From a checkpoint of a small transformer trained on Wikipedia.
Size: 22 layers, width 96, 2 heads of 64 (1 for keys and values), MLP 256 SwiGLU, 5.55M parameters.
Architecture: rotary positions, some layers without attention, local attention windows, gated attention.
Each number is 500 + 25 x the weight over its row's rms, rounded and kept within 0 to 999. Layers, rows and columns count from 0. Numbers have three digits each. The size before them is the row's rms in percent of the matrix's.

# layer 5 MLP down (transposed), 256x96, rms 0.0693, rows 8-17, columns 0-95
096:475465457490536498508478510517487501480486539502484507510522481481480505510462524549543569516511489534521491548525508490524483486482511493459491508504546477466474492540482485534467544505540527538449502496487489480503504498523447509504477494481477495523516495469506537509491479553478497495
104:568509526528541485504559526530487525487564515532525492510499455500484452492501450465504478552472535485529566477516504511469514498512498498518525514531517493501498506509492466468507476459505493510515524492503501513511515540512511524480469472494496553503484468491525491502493502512494517509
104:527513477520478533457468470529520472513531520500552466458487490516466483539519523544494488475490497531489495507470485516522485510521518552516481469469486523472534515454542475521466509506480490522479527512527522511483505530492509530493477478500505501495524439512488479525525464525457531499
104:464520497465471463512541506510528500499515489492504538479475522512527479490536468541528469470487483513506525454457508529500519482494464532480493489502538485492497538506547528477485510512529487520497482519517511496510504493544494491504576539481511454531506490542477468464529531493516530483
095:516508504496555449491549478512508469469544478478461470504515517539467528479533518491499500506509457487527487517544506507519456500531501542483471507500459506491486482465448504520548495469514508520469505539495498521521500464519532506467528458473494504496511514480525456524504486501486475514
100:498450500514511506495505468459514513525518504525508519514510498510482515495511456482523454478523518494476539523465538539495436512471507499448478495526504489514493516500519468483506502442489475493490472499453473472517495512518514521506486522478531503494477525511553553452519485453488528466
099:502500514539490510524521506493483467528486465532506544505507462496495498479521526492494510533518458534494484492524480484465498444514530541495491499519492480529499523482517532492471518474453485502492466488505516480474466469531460543526489476506501518539521454547496527449512459537540519514
099:482504488532515485469464512480496526545517509483544490537457523507499505480498510533443477500483495533466499499571487483467490512455466508497478512495443523493503513455534483499515531512501506488490505562486521494499497519502514519473459451518491498524490479487541501516504464488552495487
115:431539475511519516505477518475483505485494527469483478511488520523470497527531492484553529479503509501471501517542514470511514518490473467502551552526517510519526515538508518501492508458492519449432523499497489528508532504451485528485526512515495485456497524501460521517505501498496461485
103:521450491505512490459554519486473498470520499555489498523492506519471528483483497469516506539518513484525543538487444502490480506504518485486519480471481464509480485503503449519458520506473488500522514507519486500538509505520474500494489467561481519460502489499509448457491482475494437499
# layer 5 MLP gate, 256x96, rms 0.0696, rows 9-18, columns 0-95
106:534513533517529483529549493513501519466520486479529489485508499475476500475479481526521506577568485498524534472510515518475525496496514504509527489532482504503519498487463466462533521494496507509522545551526528496528513513500525515497483497499526505549507491462476474515522491496487508572
094:507539494516476566527503452519498516520494519557523519489509529462480481506466512527517475543497495527497494474524476511498514497502534511527484476475504523496493482457523487481516502492485506486444516541471505486503561471496447503504491529462493495536509479551505500508481466550501528507
099:479474469492508522547484519538496492474490537519516504484529497489467531512466514472484555448464525523500491552534459530504467509445494520539501519468499512507504484496519490472526505514509493500480494485459518462499501525466460469494493462477488529480495502504526559525490475503488497459
092:495539533547502469511534482531511490453519478503488442468500497484489480470543485530516486495503455537538500501495514501541474474538490530512520513478515479471442503507504509490508510494517481504477487479498511503555498490493516529466514455457518524513544521465536446503516497482489487485
097:486474512518562489534554525477495560517512511498488482489513490519576505495494526505520516555466499485536525483475515485482509541513505531488504482509486479525471493488553501494491524513502520471499470487534554518469480495531513462486476523515486487513549499544476479501487529503487502489
099:548490545516525519494519487476479519505497483503509525520583494502537514533458496519474491528527496447501483524499489470515482479495481539473481511470512491533511515494506464485509466526531491487493497511459484499560473481495461483533461490491485524504517502485522494464490509573519511519
102:470498510480486497462489508554548528461510519485475464497507482515510435469507496507541499519514490520487444470523519507485479482544484498530540472507500508525479502512515498544478459450517530497475463469531513493524513528532463491501517506518527528485517488514505509533493522469480448495
107:442525457500494503505484475531473503498501515487468500487495474514512486506453473470494499491526529526467539472528492486512470502469499475515519488467520481502559524511495497483458539466498491510447480512503514522515521447508491479475530537527566509514529528486545534498512503496466471516
113:534495491531475451480488497505531515524471535452506451480507508463533497517503537530524460493507494513484508476495461502521491505481494480479503526481523447520485541504566522508516503542520478497484510502494454511495515518522502503539480492490496489502458541510499508509498419482526539499
100:521524485511523528531504522510504479455527459509490458503540476506460443506440512518498502474509483489503504499459479513541485471471537547517514511500494491466493526509504469482517479508513472517495489518520524494480504448508523497522479435456485508488498486537516469546532527476532489509
# layer 5 MLP up, 256x96, rms 0.0694, rows 9-17, columns 0-95
106:477516454490532528504474518483495491528512520486514506514481491507498532542477490510446494525513489505441462507454528412523527503484514506473496505477518557496485533475548471502482528524498503516518450466522476502539502491494489491485531522526506516487539485501513488489457492508501485523
102:526467510513487487481518522509486501468526524480517482477474488521472492515478470496508471486475456473522506497439485516481482525497479507497491518528521503475563549527530496522450512489496490524521558519505535527535479503481533500495476428496505514456524490528487497523490522465495542488
100:559471548531517509524441499483514486514512518466475514517513475510479531507464511506469479485508526471513476521472473416492516527530494501451507502509450523472484467490474505510501482514498550482512541521498485523519492501470485467463494488498513527477513477494506531488482506524527467510
091:533496447494527534500474502505501508472517501477504494513530472510511449520430479496451492495511489500505477567513497490486477500482468510528539501553480522480519483465520519504517494498519495519494485543488491529514527477547481499511460513502502549559494495523482514468482549491533506509
103:515504488495521485502532514501482477454452519468524528527474521473525460502501513492496568527489511482508505503493460490499565494483524516529498523495499529469505522499496491509493501530487506469494558483525518561452542513528496471442505469504495485492532504520496499543460508501518521528
105:497502530477469493487495454549514513496539489536457475530466517524479492515536469481511497510505424532488505488502538511499530508517481470580522511509501538508497544546519500495492514512470501531511461511558518501512468477519517506488520495525541509503473515494516504509471506517521485482
101:506476493489562508467531504488525526491481549445488536518474515515529504498485482415486499531470495456494490548518530489559508542501497495479477526439532510522493501509503485525519496477513499482493482487514493483504488488517502483518495526491482532472473524482485510444526510525508494489
110:498511454527519544504455537507475492490487502487513423464443510522460518503530507461545510498499507459515485519499529479539504483482482512545469498532504503454466522469506520512520478495506501456479500475504543546509512501490500492521511513494492481507534545488483510466475512526513476499
115:501458495472482507502499495527522458516485529536510509494490511465473472497533484516498515506487468477548500483474486512503469502483526529498464460543481492480490462559436461510477528547510458454510513512494518489527483474489520467532522488491488447528496493503521481532509485479474503463